{
  "num_hidden_layers": 11,
  "hidden_size": 192,
  "num_attention_heads": 6,
  "num_key_value_heads": 6,
  "head_dim": 32,
  "intermediate_size": 384,
  "vocab_size": 907,
  "hidden_act": "swiglu",
  "norm": "layernorm",
  "norm_place": "pre",
  "norm_eps": 1e-05,
  "positions": "rope",
  "rope_theta": 56400.0,
  "rope_fraction": 1.0,
  "qk_norm": false,
  "attn_scale": 0.177,
  "bias": "none",
  "tie_word_embeddings": false,
  "parallel_block": false,
  "extras": ["some layers without attention", "shifted keys", "exclusive self-attention", "hashed n-gram embeddings", "learned residual scales", "capped logits"],
  "init": "orth",
  "init_std_qkv": 0.0445,
  "init_std_o": 0.0,
  "init_std_up": 0.0445,
  "init_std_down": 0.0,
  "optimizer": "adam_variant",
  "learning_rate": 0.00212,
  "beta1": 0.9,
  "beta2": 0.95,
  "weight_decay": 0.091,
  "lr_head": 0.00943,
  "max_grad_norm": 0.5,
  "warmup_steps": 487,
  "schedule": "wsd",
  "decay_fraction": 0.601,
  "decay_shape": "linear",
  "final_lr_fraction": 0.0,
  "batch_tokens": 32768,
  "max_seq_len": 512,
  "doc_mask": true,
  "train_tokens": 146800000,
  "max_steps": 4480,
  "dataset": "wikipedia_en"
}
Each number is 128 + 32 x the weight over its row's rms, rounded and kept within 0 to 255. Layers, rows and columns count from 0. The size above them is the row's rms in percent of the matrix's.

# layer 5 attention query, 192x192, rms 0.0846, rows 20-40, columns 64-127
size [107 111  96 104 109 101 107  99 104  96  97  98 104  75  93  95 111  96  98 110 103]
[[217 105 184 135 132  97 126 185 110 198 129 155 139 172  89 137 116 161 190 125 114 166 177 122 146 108 105  71 142 212 134 136 117 104 194 182 154 130 101 102 111 139 106 121 160 142 140 138  74 174 111 139 175 107 139 170 152  66 118  71 104 120  91 147]
 [127 113  61 121 179 172 149  97 135  91 182 184 152 105  78 198 148 151 163  83 112 108 125 153 182 164 123 147  86 142 179 106 100 111 146 146 103 139 161  87 151 136 110 163 118  78 104 121  97 138 159  89  86 127 145 129 113 139 185 120  66 189 121 163]
 [114 120 157  99  89 127 112 158 130 105 119 114 116  88 138 129 190 129  92 129 139 138 100 158 125  67 152 112 124 140 143 130 120 107 125 108 111 111 149 146 135 186 151  94 184 198 127 167 147 145  85 146 132 133 158 178 158  92 126 120  91  31 121 170]
 [108 137 130 110  92  99 113 139 150 101 118  44  77 119 137  76 126  95 119 163 143 100 131 140 141 137 128 152 148 131 120 179 158 113 129  96 125  82 142 141 141 164 201  94 160 200  95 157 127 109  94 144 166 133 121 143 127 118 121 170 123  52 130 140]
 [143  80 189 113 105 117 136 191 153 153  91 136  68  77 146 123 209 122 156 123 156 136 134  95 152  72 106 115 116 164 125 159 135  94 143 100 110 112 125 146  71 211 109 106 115 176 138 164 161 126 136  85 130 164 126 155  97 113 144 126  75  99  93 142]
 [202  92 130 130 174 119 141 111 129 163 178 185 110 197  53 145 119 141 182 141 144 152 158 134 184 182 148 142 143 183 158 116 102  85 146 155 139 116  99  74  89  92 111 189 135  93 128 158  96 125 157 151 164 141 148 117 124 115 123 121  42 142 115 174]
 [111 148 154 178  94 142 133 144 117  93 100  99 126  65 147 102  56 155 149 101 114 129  59 141  64  88 101 116 130  92 157 131 134 134  82 143 149 105  72 155 171  87 110 102 163 218 105 127 142 141 117 163 139  94 109 137 144 114  84  73  84  41 153 140]
 [154 135 103 127 149 144 116  72 179 157 151 122 116 135  66 168 104 133 149 100  98 162 114 152 143 155 151 135 142 162 164 129 123 130 176 131  96 172 121  73 149 180 149 176 171  98 101 173  97 129 138 168 162 183 155 192 100 136 162 102  70 186 110 127]
 [105 170 144 157 147 159 118 101 165 141  89 174  85 112 119 164 106 159 121 112  13 142 115 111 139 122 135 111 109 192 157 127 108 128 144 194  94 136  62  61 128 146 158 140 157  98 110 126 124 168 118 137  88 143 130 161 150 141 120  66 135 180 153 109]
 [ 50  94 123 128 103 195 111 155 112  90  79 102 125 104 222 123 157  85 110 118  90  97 116 120  69  82 113 139  90  46 109 114 170 157 134 101  94 141 192 146 141 132 145  46 100 142 103 100 160 104 116 120  97  86 100 145  97 124 138 132 189 111  70 103]
 [214 140 115  85 155 121 141 179  55 153 156 178 171 170  83 114  97 187 194  75 164 142 170 146 165 145 150  96 148 127 122  93  97  94 114 141 158 152 120 103 106  88 120 146 144  78 158 146 120 120 149  71 160  98 116 124 105 115 133 118  77 135 128 113]
 [ 56 155 158 147  99 119 146 160 129  92 116  69  91 111 226 112 130  73 149 121 114 108 132  98  92  94 118 108 103  18 108 169 151 127 132 115 129 150 130 168 152 153 114  45  88 184 114 107 167 134 122 129  88  60  86  83  80 119 129 170 122 107 157  79]
 [165  95 121 109 121 152  69 110 143 137 158 126 179 128 146  95 132 103 116  81  95 123 197 118 104 147  85 154 205 158  97 146 127  97  80  74 143 145 119 145 113  62  78 128 123 137  94 163 106 161 119 124 143 113 127  73 242 106  95 125 133 105 183  92]
 [126 156 192 102  62 106 104 115 138 109 122 149 188 138 176 103 126 106 116 133  84 134 135 142 132 140 115 169 138  85 113 135 120  93 101  56 121 116 160 209 128 148 149 132  75 153  99 154 129 141  97 141 131 152  76 166 176 155  69  95 130  51 164 113]
 [181 125 108 137 178 184  79 132  82 151 137 110 188 149  87 124 103  73 152 142 128 132 162 103 139 107 161 123 172 177 132  81 149 139 105 106 122 121  74 110 138  76 107 109 123  99 130 144 109 120  91 117 174 108 148  82 163 141 130 113 131 155 141 116]
 [141 131 162 160 113 143 114 134 131 157 126 146 163 109 147 118 161  92 129  49 112 129 155 139  91  66  77 137 129 184 116 160 122 134  95  72 151 102 113 151 133  99  88 152 117 138 114 173 124 125 122  98 100  57 118 112 196  86 145 111 142 118 145  59]
 [ 87 126 127 126 142  87 145 109 166 107 129 126   0 106 110 153 139 185 128 140 100 112  92 149 152 138 105 140 122 101 169 149 113 129 152 165 109 166 192 139 121 157 160 163 173 130 134 112 137 107 158 132  92 140 139 171 103 105 151 126 126 177  72 123]
 [152 104 108 134 121 158  81 169 115 120 148 120 133 120 149 106  81 158 125 203 115 141 123 135 146 159 152 115 126 109 100  75 137 135 115 122  83 154  92 151 139  92 118 132 108 164 146 104 149 129  92 131 139 144 134 134 116 193 115 137 114 110  96 122]
 [179 119  63 109 131 152  60 140  91 112 136 131 177 110 107  98  78 145 115 170 159 110 171 126 182 149 185 117 136 149 126  95 127  95 100 108 119 141  93 143 127  62 126 139 122 186 122 144  85 155  88 137 159 152 145 120 137 149  88 146 133  67  92 179]
 [165 151 129 136 183 147 130 100 147 167 118 142 175 123 126 177 120  81 104 124 144 128 126 120 130  84 137 134  94 141 111 147 108 163 140 166 146 101 162  82 117 110 119  88 112 105  89 157  78 151 153 115 153  84 124 113 122  74 164  46 137 157 173 106]
 [173 151  60  93 134 128 104 134  84 144 160 142 184  90 102  88  52 105 143 180 139 144 180 138 193 170 145 120 126 147 119  50 113 100 128 130 136 140 118 151 134  53 123 110 141 125 122 109  73 122 106 133 156 121 156 104 152 164 111 145  97 111 106 152]]
# layer 5 attention key, 192x192, rms 0.0834, rows 20-39, columns 64-127
size [103 102  92 100 120  93 108  91 105  83  87  87  92  94  87  97  89 125  93 121]
[[108  41 130  87 144 124 106 109 121 194 220 133 144  64 130 128 123  67 135 143  93 157 154 132 150  98  85 139 136 133 141 135 105 129 150 152 114 147 104 100 200 153 171 127 145 145 112  92  87 129 167 156 102 165 154 123 171  59 146 127 124 121  96 165]
 [133 155 136  66 120 171 148 119 164 114 176 174 151  99 103 128  99 110 143 147 151  98 141 146 179 201 126 156 108 187 132 130 109 119  75 144  79 168 157  92 167 161  75 111 117  83  78 164 111 121 128 189 141 124 154 158 131 121 163 119 136 106  93 134]
 [ 55 146  78 150 152  96 135 133  87 117 102 160  65  98 177  82 168 140 118 123 114  90 107 129 202  77 108 110 124  95 151  99  75 158  80 100 134 153 108 148 140 132 103 163 151 168 155 144  89  86 138  87  75 144  33 173 136 164 142 105 120  88 118  79]
 [113 133  69 156 102  74 149 130 133  82  77  77  73 136 154 119 173 133  77 182 123 111 117 134 167 153 136  97 117  81 109 117 173 100 114 128 141 116  91 141 134 107 159 137 168 173 159 100 126 123  90 135 125  94  96 141 116 145 115 134 114 149 146 132]
 [ 62 102 130  65 131 130 145 118 117 155 156 155 132  99  86  95 121 133  86 134  88  98  88 117 179 153  52  96 105 123 116 188  52 148 115  93  67 156 132 165 143 175 101 168 139 157  59 126  96 136 159 107  26 196 152 149 117 205 126 120 116 102 144 121]
 [146 123 128  81 135 156 112 123 172 127 191 139 145  88 107 103 128  79 130 235 145 109 163 125 179 178 154 138 125 177 150 111 101 102  98 138  85 142 135 116 183 141 135 133  87  77 104 105 149 104 125 149 147 111 154  89 136  95 153 147 104 123  83 147]
 [127 108 102 180 156 132 171 135  78  99  83  99 124 117 191 171 114 159 140  60 134 103 116  85 131  73  79 116 122 112 142 108  68 138  62 154 147  88  33 143 130  60 139  84 151 166 124 129 119 152 130 126 153 107  63 149 138 162 147  43  89 124 144 152]
 [154 202 131  70  84 146 116  92 161 131 198 142 138 110 120  44 121 139 147 189 168 105 116 149 167 197 201 149 151  89 153 155 137  86 131 128 118 165 116 125 150 176 103 130 138  88 107 193 139 108 150 148 145 149 161 149 122  98 180 135 134  83  81 131]
 [119 107 177  68 182 169 115 116 117 136 172 136 197 134  97 194  85 114 122  89 111 137 151  82 145 137 118 115 109 140 192 194  55  92 155 132 123 154 108 111 101 135  55 111 188 159  91 172 130 127 119 135 146 194 147 168  90 138 128  98 142  93 123 106]
 [119  82  95 163 103 165  96 128 112 124 118 117 101 154 139 209 102 129 120  60  96 173  70  95  61  31 133 125 126  85 100 120 129 119 161  83 128 137 136 124  55 145  88 149 153 130 147 104 148 140 103  80 141 102  99 149 117 198 126 113 158 120 153 128]
 [194  96 113 125 105 185  93 116 150 158 223 144 126  97 114 110 132  84 139 117 113 104 181 152 138 144  87 146 106 148 125 102 163 122 112 119 113 168 166  85 169 109 172 122 112  91 139 111 158 151 143 180 110 159 141  92 158  59 138 142 115 139  79 158]
 [115 113 125 204 109 140 136 125  97 119  78 111 130 146  89 167 128 110 107  48  73 143 113  61  74  75 145  82 114 137 105 171  92 124 117 146 113 118  99 124 119  99 129 102 107 200 162 146 139 204  98  88 105 108 120 120  86 201  83 106 147 148 181 111]
 [114  80 103 205 154 124 173 148 168 115 133  86 112  92 133 131  73 128 170 149 169 179 108 133 146  61 101 103 130 142 146  99 130 111 121 102 129 118  85 135 138 158 103 103 170 131 146  94 162 164  76 140 156 128 142 140  73  94 178 134  55 165  78 107]
 [110 124 118 199 116 109 121 116 139 195 146  83 153 103 166 103 107 180 126 129 120 189 171 102  77 117 119 102 244  71 154 158 140 148 101  67 121 145 131 133 123 135 124 182 200 151 122  80 159 127 115 169  99 154 151 100 126 118 115 118 164 119 134  87]
 [ 52 123 153 121 120 132 130 131 108 144 127  66 107 112 143 126 127 100 132  82 140 165  83  97 126  98 151  94 177 119 106 129 128 109 134 154 157 117  98 159 128 130 135 104 100 113 194  95 169 130  62 144  97 156 145 124 123 138 139 113 116 193 133 114]
 [ 82  51 123 155 134 133 100  86 139 113  85  60 123 150 129 160 130 196 136 136  74 196 177 141  72 152 132 126 186 122 108 160 165 142 132  87 106 144 129 164 187 109  79 167 166 119 107  75 208  98 111 168 129 173 133 107  74 149  88 123 142  99 133 126]
 [224 154 152 131 149 103 159 136 110 116 126 182 114 114  97 135 147  83 143 138 133  91 131 160 183 134 113 139 104 159 135 133 119 149 113 172 142  90 129  83  93 122 169 149 126 115 124 176  28 138 202  97 109  78 121 172 170  92 162 136 122 105 111 141]
 [ 68 176 126 140 184 137 135 137  72 137  80  89 160 138 112  89  78 133 114 108 131 106  80  98 109  99 167  93 123 123 116 101 122 143 114 193 146 108 132 187 119 115 111 158 108  84 129 111 148 120  70 100 145 197 140 105  93 148 151  82 133 163 116 143]
 [ 73 153  83 126 131 153 124 145  85  92  99 120 147 137 135  88 112 157  85 159 139 145  91  99 137 150 163 128 146 139  79 106 146 135 124  80 126 178 118 197 148  83  94 130 169 161 149 121 135  88  41 138 177 187 120  97  83 156  98  93 166 103 153 182]
 [169  69 163 129 130 135 116 147 144  91 148 177 118 108 124 155 134 156 124 131 107 116 174 183 134 158  91 157 111 169 158 182 101 113 114  79 114 139  84 118 140 131 136 145 157 104  62 120 114 113 170 165 146 143 123 180 137 116 152 157 137 106 143 134]]
# layer 5 attention value, 192x192, rms 0.0774, rows 0-31, columns 64-127
size [ 87  94  98 104  93 101 113 107 106 102  97 104  94 103 106 105 113 116  99  96  92 102  91  96  98 105  90  99 105 102 115 101]
[[209 142 143 115 113 142 149 122 177 104 120 199  93 189 105  89 107 125 109 147 123 115 151 156 153 108  77 105 149 137 106  76 153 203 101 134 121 133 183 105 137 135 139 142 149  95 136  98 138 121 134  94 120  88 191 101 136 147 150 139 109 152 176 165]
 [189  90 129 162  75 127  99  93 146  88  81 204  98 148  87 128  72 126 119 150 136 117 107 142  95 174 129  82 138 133  95 144  89 205 114  78  61 109 169  74 120  94 122 132 111 135 113 182 137 114 133  96 117 138 147  85 188 120 133 107 175 164 184 140]
 [105 123 128 101 198  95  91 144 132 143 108 119 125 105 126 168 149 125 118  67 151 121 194 116 168  41 115 137  97 158 166  82 131 122 113 175 199 129 143 136 143 156  73 170 111  84 138 112 123 126 115 175 155  97 129 144 126 130 126 145 102 133  59 108]
 [174 100 101 150  69  87 103 104 142  84 139 139 122 121 144 131 155 144 117 101 128  97 162 140 202 103 140  57 116  67 111 112 191  89 107 146 136 130 148  82 123 125 118 160 110 152 114 109  92 154 124 120 126 102 106 115 135 151 123 137  49 145 155  99]
 [175 183 120 115 130 170 119 192 126 208 127 120 102 151 194 183 200 136 120  91 166  82 157 158 139 101 147 139 130 127 138 115 178 113 123 106 113 132 150 116 164 132  88 189 106 136 148  84 156 123 114 172 223 151 141 104 101 144 169 178 132 148  47 130]
 [143 141 155 127  71  68 118 128 124 155 152 174 215  98 172  95  73 105 133 161 170  95  95  88 167 157 155 129  98  52 150 184  96  65 129 121 111 140  95 103 107  89 145  99 155 151 118 170 111 104 123  99 158 165 164 159 201 156 152 121 160  80 140 122]
 [159 103 112 123 151 162 118 144 147 207  80 145  95 153 134 125 132 107 165 126 156 167 139 144 144 113 118 141 160 136 123 125 105 117 113 137 131  96 126  90 134 130 138  83 148 116 155 146 105 107 129 136  79 111 144 139 143 120 135 123 126 137 131 137]
 [162  77 140 114 137 151 126 105 166 144 142 164 127 169 128 127 138 132 137 123 160 133 127  86  54 176 144 115 135 144  97 117 108 112 105 154  56 189 144 135  96 123 128 130  88  99 135 107 167 110 116  94 102 205 190 124  99 148 139  87 132 114 107 170]
 [113 149 144  95 121 186 150 106 121 141 152 188 129 145 110 107 101 136 144 122 145 120 151  94  91 138 142 112 137 119 116 109  69 109 111 138  81 123 118 134 128 122 135 100 123  82 142 117 107 173 119  79  46 120 194 135 150 158 141 111 133  65 124 216]
 [ 99 151 124 120 186 128 162 133 158  99 162 110 193 164 122 175 203 156  89 109  95 122 122 114 112  85  97  74 142 109 116 164 121 207 137 105 102 106 126 140 130 155 127 122 110 114 144 136 204 183 128 109 178  75 201 141 139 145  95 165 154 143 170  83]
 [126 220 130 128 139 116 129 141 150 163  75  87 187 108 188 154 117 112 142 160 176 128 110  70 122 122 190 180 148 126 146  91  92  83 124 204 202  91 120 146 109 133  98 144  51 114 160 105 134 108 127 143 126 105 143 136 156 133 129 124 149 112 106 138]
 [166  92  87 155 120 134 141 109 105 146 124 112 139 119 183 120 121 106 181  93 141 104 173 138 123 150 132  86 133  67 115  86 130 110 111 129 116 122 104 152 126 122 168 170  85 106 163  64  81 121 129 136 148 155  80 139 152 132 142 140  87 129 127 189]
 [148 135 146 112 149 126  89 162 131 162 174 102 110 167 146 121 107 155 175 119  72 111 148 147 136  76 124 159 135 107 191 116 158  66 163 144 135 154 123  71 137 102 148 155 140 121  89 120 173 139 125 129 164 114  89 113  96 148 135 131  99 111  72  83]
 [154 101 156 160 108  95 135 135 177  88 233 162 100 121 154 103  81 175  92  87  77 142 189 167 132 125 134 115 163  66 162 108 148  67 133 150 133 147 175  82 131 122 162 124 157 138  92  88 132 111 124  90 154  85 146 146  82 111 162 125 128 116  59 152]
 [147 150 115 192 134 162 119 113 135 138 157 139 126 136  68 165 162 123 128 114 113 105 179 132 118 161  99 123 112 117 144 100 159  81  86 123  80 115 137  77  90  96 124 155  84  91 125  94 142 128 126 130 154 139 123 136 136 139 138 116 148 117 186 193]
 [132 130 103  97 123 140 169  88 134 174 162 115  97 151  68  99 150 138 162 110  98 126  89 116  78 190 136 130 117  84  80 119 151 207 146  98  44 148 153  90 162 128 112 145 115  87 150 135 138 101 148 101  99 117 102 120 160 136 148 156 161 135 117 209]
 [111 139 118 144 113  85 116 130 168 114 132 126 191 116 116 152  91 134 122 120  88 142  71 136 153 128  89 153 162 170 146 131 139  62 186 179 199 125 135 105 108  91 100 100 172 139  71 190 175 105 118 118 163 107 144 122 120 151 108 135  99 138 138  80]
 [170  97 126 131 144 101 124  97  87  76 143 169 138 116 101 128  82 141 113 120 112 126 161 167  92 109 114 126 156 134 115 143 147 173 129  98 124 136 139 111 146 162 131 115 173 170 124 170 129 125 140 122 129 124  69 166 144 103  90 143 116 151 176  73]
 [108 132  96 137 103 113 152 102  73 101 141  93 126 108  74 123 134 128 157 193 143 104  77 162 184 170 151  91 153 146 153 152 120 126 142 100 115 163 106 163 117 161 147  98 110 127 148 155 109 115 140 126  63 140  70 140 179 121 146 139  95  95 167 164]
 [ 74 141 139 147 141  95 135 123 118 176  76  70  92  96 122 158 115  96 124 116 145 158  83  97 172 108 121  95 118 154 142 135  97 103 164  92 124 151 102 167 201 124  99 143 192 175 115 148 105 155 131 179 137  64 126 132  87  97 122  92 102 150  99 112]
 [ 75 194 127 128 171 133 163 183 119 198 112  98 221 137 180 128 121 153 170 122 128 102  93  50 151 133 137 178 132 131 150 136  89  87 117 143 147 124 141 167 106 130 153  74 141 147 130 115  87 102 115 100 127 173 169 164 119 105 117 113 153  74  87 180]
 [109  87 144 144 127 151 129  63 105 102 166  98 115 115 150  68 100 152 134  96 117 135 165 107 115 132 133 119  79  64 131 149 129 149  95 113 154 147 164 108 174 148 101 134 163 147 104 130 105 116 113 107 119 204  40 149 141  83 153  89 145 145 120 100]
 [144 143 100 104 118 189 131 145  64 191 116 125 159 135 177 154 120 129 145 126 187 115 175  86 115 102 163  97 100 107 121 100 106 123  98 150 143 139 135 155  93 121 131 120  95 107 129 109  62 119 132 146 129 144 164 139 150 132 122 107 114  94  47 189]
 [134 153 152  51 135 121 122 138 167 180 184 141 180 138  77  75 129 172 167  82 204 131 138 120  85 150 126  76 114  72 154 124 148 117 130 125 140 166 102 129 136 111 165 154 191  74 163 129  96 134 147  98 136  81 136  84 158 156 113 110 123 145 111 191]
 [124  96 166  87 125 178  77 102 139 175 124  84 117 138  80 146 136 137 130  60 172 122 146 181 127 122 102  80 126 117 144 108  87 169 124  89 121 154 134  79 135 151 179 141 148 116 148 223 147  79 130 122  83  82  68  74 125 111 122 119  62 177  72  98]
 [108 131 116 160 186 113 136 194 130 132 155  72 160 139 153 116 108 112 177 140  98 160 166 133 142 110 154 154 153 140 153 134 114  57 146 159 212 104 133 179 123 144 114  97 163 140 164 114 120 148 132 123 150 136 112 151 169 131 118 166 110 156 120  73]
 [159 106 138  88  70  97 120 125 148  74 138 121  57 173 125  98 134 136 131 180 134 155 131 179 149 129 137 108 117 152  76 128 102 197 126 123  85 139 128 135 132 143 117 131 139 132 103 186 175 139 148  97 127  89  89 100 158 151 116 127 104 203 162  78]
 [128 175 111 148 104  71 129 126  90  46  92 134 168 155 164 115  83 111 150 173 151 108 125 120 147  90 119  92 101  76 131 142  93  66 127 136 118 135 131 175 132 123  93  97  98 185 125 123 124 175 132 102 255 178 177 104 146 123 112  98 174 123 109 128]
 [126 153 116 170 170 129 113 133 120 161 162  43 150  88 124 129 111  90 178 114  92 115 173  86 104 169 201 160 116  88 111 135  90 126 125  73 117 102 124  94 128 131 102 203  92 119 160 206  92 113 142 113 113 169  40 131 139 120 114  83 105 121  71 126]
 [ 55 143 148 149 116  78 109 163 136 130 145  65 153 115 135 117 107 120 123  83 102 138 153 123 144 106 157 150  91  69 155 161  81 115 132 140 176 124 115 156 106  84  97 115 142 124  97  94 108 144 146 105 186 100 132 142 122 117  90 107 169 148 155 109]
 [151 167 133 160 118 185 111 131 113 112  94 134 143 117 149 145 164  74 128 146 153 127  97  83 123 111 173 162 100 184 101 151 101 153 109  55  51 141 119 104 118 142 134 150 106 123 116 223 204 110 123 123  90 114 101 147 140 158 153 108 158 118 157 110]
 [126 123 100 141  75 119 135 131 142 136  70 130  89 159  78 126 132 126 119 140 142 122 115 148 158 102  87  62 111 134 104 134  93 125 133 107 111  80 118 141 126  81 132  79 121 170 106  80 157 157 128 163 178  98 159 114 142 115 111 155 152 173 173 102]]
# layer 5 attention output (transposed), 192x192, rms 0.0776, rows 0-31, columns 64-127
size [ 99 104 110  99 103 101 114 111 103  99 103 107 109 114 108 110 101 124 103  96 102 106  98  98 100 111  99 110 108  97 113 104]
[[129 135 186 151 112  58 185 103 136 144 117  85 117 135 112  73  84 171 113 140 120 171 128  82 138 100 166 114 135 136 131 177 127 139 136 137  98 113  72 101 156 150 158 135 114 203 209 117 181  93  62 156 151 136 110 115 118 141  75 116 127  87 106  82]
 [129 150 173 159 110  94 170 136 165 131  93 111  92 139  84  43  72 220 124 124  78 161 106 123 127 131 128  94 135 153 115 134 155 145 125 136 124 117  90 115 133 154 161  93 177 215 152  97 120 114 105 216 135 129 130 174 162 128  79 105 137  49 148 112]
 [124  98  90 131 119 116  78  64 127 133 159 113 148  69 209 173 178  78 130 128 194 113 101 144 103 121 142 128  98  77 106 119 137 126 140  76 161 107 164 123 122 115 139 136 111  98  69 123 170 147 110  29 128 123 115 122  83 143 159 139 151 201 113 154]
 [141  96 122 167 169 122  79 121 139 163 118 114  84 133 177 123 146  97 123 100 108 170 134 128 149 100 140  91 138 143  85  64 118 122 171  79  69 137 120 150 118 143  96 104 124 146 115 131 104  72 118 115 122 132 129 137 103 129  68 159 174 117 103 129]
 [105 146 127 132 141 129  83 129 118  79 107  95 158  97 134 161 172  88 132 138  99 130  99 111 155 111 160 152  88 118 131 128 165 128 112 124 167  68 136 133 113  94 149 111  73 105 138 134 186 120  54  65  88 181 122 130 101 139 157 117  96 163 106 150]
 [121 118 115 101 133 197 110 130 175 107 100 166 126 149 131 156 110 101 154 121 148 118  85 180 105 129 150 100 146 137  81  97 124 118 157 117 141 101 160 173 114  71  56 140 151 118  69 154 107 134 125 160 136 135 116 173  83 145  90 138 118 113 134 152]
 [ 77 166 103 143 123 129 130 120 113  56  95 113 107 108 159  88 135 101 148 189 113 180 111 121 139 130 159  96 150 162 159 176 144 128 175 128 109 145  55 182 148 107 110 129  89 140 128 116 136 162  55 122 135 171 124 145  68 169 138 172 111 155  81 131]
 [127 175 141 117 152 144 174 130  90 152 136 107 160 102  76  91 117 128  89 164  63 132 218 149 196 135 141 144  85 149 147 128 154 128  91 161 138 164 119 134 148 128 172  99 102  97 200 130 100 106  79 160 154 112 116  96 173  83 144 141  83 127 133 152]
 [111 181 114 104 118 133 145 146 113 149 100 115 151 136 105  79 101 115  94 165  77 114 144 146 191 197 155 104 137 104 156 193 179 143 110 124 102 176 145 114 138 101 150 158 123 156 200 125 141 120  45 138 158 112  91  90 147 108 167 172 126  89  99 134]
 [174  67 178 124 120 110 168 153 106 133 101 136 171 146  69 138 117  76 159 157  87 148 124 136 213 128 112 198 151 206 123 132 122 110 136  89 141 160 115  73 135 175 169 110 191 172 117 113 111  67 214 152 142 105 155 142 121  98 105 107  97 123 180 129]
 [ 71 102  35 104 186 147  83 146 117 140 170 179 113 106 108 111 153 108 104 101 109 111 159 163 112 176 115  94 110 112 165 160 140  67 151  68  92 115 151 100 126 115  92 162 129 123 157 100 132 146 169  93  98 219 117  93 115 132 157 146  91 185 129 165]
 [114 134  58 112 148 190  84 170 122  67 155 117 155 112 109 139 129 120 120 159  86 146 112 128 113 129 155 135 101  74 110  88 105 115 121 123 131 128 150 174 136 113  72  61 114 112 137 168 120 121 160  84  98 108 150 118 107 112 139 155 149  94  76  93]
 [138 181 177 157 147  89 131  93 121 149 121 129 110 104 170 187 192 102  87  98 178  96 105  87 188  46 125 121 152 136  84 154 118 187 100 146 163 118 172 135 105 148 162  78  91  97  79 161 117  80   7  81 129 177 149 167 130 101 159  93 123 174 118 142]
 [141 162 190 126 153 119 150 123 135 161 134  49 150 145 119 117 132  72 147 127 136 114 116 112 191  92 126 107 149 179 102 164 126 169 153 165  69 116 122  94 135 209 130 145 133 102 173 135 169  99  49 140 119 133 161 135 144 137  36  96 111 117 146  97]
 [157 114 146 118 156  82 163 114 136 140 133  85 102 174  80  99 118 141 125 104  83 118 114 133 138 151 157 117 152 100 107 182 120 117 145 128  97 121 132 120 100 177 137 135 133 170 187 121 180  83 170 141 139  99 155 114 196  94 102 137 132  82 135  85]
 [166 170 208 126 108 142 124 128 123 135 167  68 126 178  92  95  58 134  86 159 120  88 164 118 114 146 131 159 122  74 142 147 122 131  99 154 176  88 121 135 154 172 167  86 114 164 152  80 167 118 194 140 180 136 127 161 150 100 165  96 106  89 141  67]
 [140 110 153 136 130  94 178  93 175 159 152 147  71 132 151 180 120  86 161  67 148 110 123 104 136 131 115  98 154 166 119 145 142 162 161 121  80 147 115  99 102 136 144 147 172 131 117 129 138 128 169 147 102 117 180 116 155 112  93 125 142 159 174 165]
 [ 81  81 155 125 108 132 128 123 153 115  78 125  83 141 157 120 146 130 186 178 154 197  83 116 104 105 102 140 136 139 118  90 105 124 140 146 124 122  96 113 124 155 124 121 125 136  87 172  70 175 166 135 124  81 118 169 107 133 116 135 141  87 108 114]
 [160  85 112  61 110 174  70 132 131 148 144 161 171 142 148 103 147 144 135 101 198  92 137 104  54 142 145 157 104  34  93 118 101 132 112 161 166 103 120 153 150 113  55 154 159 116  84 124 132 192 200 116 119 126 111 152  81 148 168 159 138 106  93 119]
 [154 123  73 141  92 116 123 118 107 101 130 131 120 101 182 147 137 109 138  82 144 107 137 162  66 113 121 162  96 110  86  63 125 129 140 142 129 105 157 154  68  59 131 172  94  91  80  86 128 136 148  67 115 139 117 123 131 200 110 124 171 144 138 130]
 [127 165  84  97 160 188 131 110 151 120 143 138 202 128 106 160 131  64 135 141 103 113 151 144 134 200 144 104 147 109 173 126 179 129 114 114 131 112 154 139 161  86 110 185 118  72 131 130 176 148  98 124 133 143 143 101 101 106 138 137 119 166 133 135]
 [146 145 146 116 125 158  82 146 159 142 145 103 156  37 145 150 159 132 129 132 185  68 144 177 134 104 135 159 130 113  71  86  93 138 110 136 214  93 186 130 131 173 166  88 104 111  51 152 156 139  32  84 110 126 105 184 123 141 137 117 146 104  81 123]
 [101 163  73 102 131 187  92 132 106  90 123 115 166 117 133 104 132  77 127 189  97 148 119 105 132 186 175 131  95  83 185 119 177 116  98  82 117 148 122 200 164  79 103 119  90  83 166 116 146 157  57  81 122 146  98  97  60 144 172 169 133 146  81 149]
 [128 132 157 133 111 137 133 112  64 160 131 103 128 104 144 112 147  83 119 180 154  72  53 118 166 108 189 121 147 123  84 186 150 162 135 141 164 145 191 152 100 141 172 106  94 114  99  98 152  62 153 146 175 141 146 179 164 134 167 115 119  92 125 122]
 [187 156 120 128 129 114 166  74  67 110 149 113  95  83 124  70 168 144 124 176  96 168 157 109  99 103 160 121 110  93  95 147 162 136 173 170 151 133 130 128  59 106 161  28 127 162 114  81  88  87  62 126 144 116 130 166 157 153 161 159 160  64 120 105]
 [ 74  96 120 105 150 148  94 153 100  88 111 141 121  91 178 174 185  69 176 144 178 136  99 120 123  84  91 147 150 133 150 134  98 121 140 131 110 154 118 146 159 151  95 152  97  90  82 141  85 159 197 106  97 165 128 172  62 134 144 119 124 169  98 136]
 [121 128 165 184 106 111 165 165  79 125  92 150  47 108 116  79 107 208 108  96 105 157 119 105 133  75 129 112 121 192 125  99 135 127  97 144 155 124 110 113 131 181 179  87 127 175 138 113  41 112 151 176 116 118 103 178 143 153 104  93 119  75 136  71]
 [ 62 104  58 127  89 171  83 160 202 181 106 191 143 102 123 141 171 114 107 124 117 143 107 127 149 174 137  72 112 126 120 130 124 138  77  75 137 100 129 104 148 139 113 173 150 101 106 154 115 122  57 176  69 164 109 130 126 163 125 108 146 124 156 138]
 [143 132 107 104 118 182  49 149 103 126 157 151 197  93 156 147 171 131  68 122 202  96 136 177  82 116  89 186 147  74 141 133 134  91 108 124 175 122 175 152 144  97 131  64 152  85  32  89 101 174  89  88 110 175 140 188 119 130 196 101 176 134 112 126]
 [114  86  80 131 144 117 106 102 142 132 166 161  61 124 121 165 152 135 130  90 153 125 101 156 112 128 126  60 164 137  90 105 117  88 134  84 117 171 177  60  86 152 169 165 143 109 134 137 144  82 245 147 111  84 155 141 167 141 104 149 169 122 136 147]
 [162  66 129  86 109 153 120 145 109 144 123 178 111 151 101 107 125 171  85 119 164 113 113 203 100 152  99 166 160 177 103 120 139  54 142 135 172 123  99 103 100 120 123  85 195 112  12 127  99 163 148 144 164 104  94 157 137 104 171 140 116 126 142 120]
 [165 105 115 196 120  64 143 101 175 108 110 132  99 150  82 117 120 174 118  95  71 154 162 109 119 119 123  63 149 140  99  89 114 125 159  94  91 146 125  92 101 131 108 164 127 209 186 141 127  70 210 187 120  88 144 107 171 110  80 124 122 111 173 119]]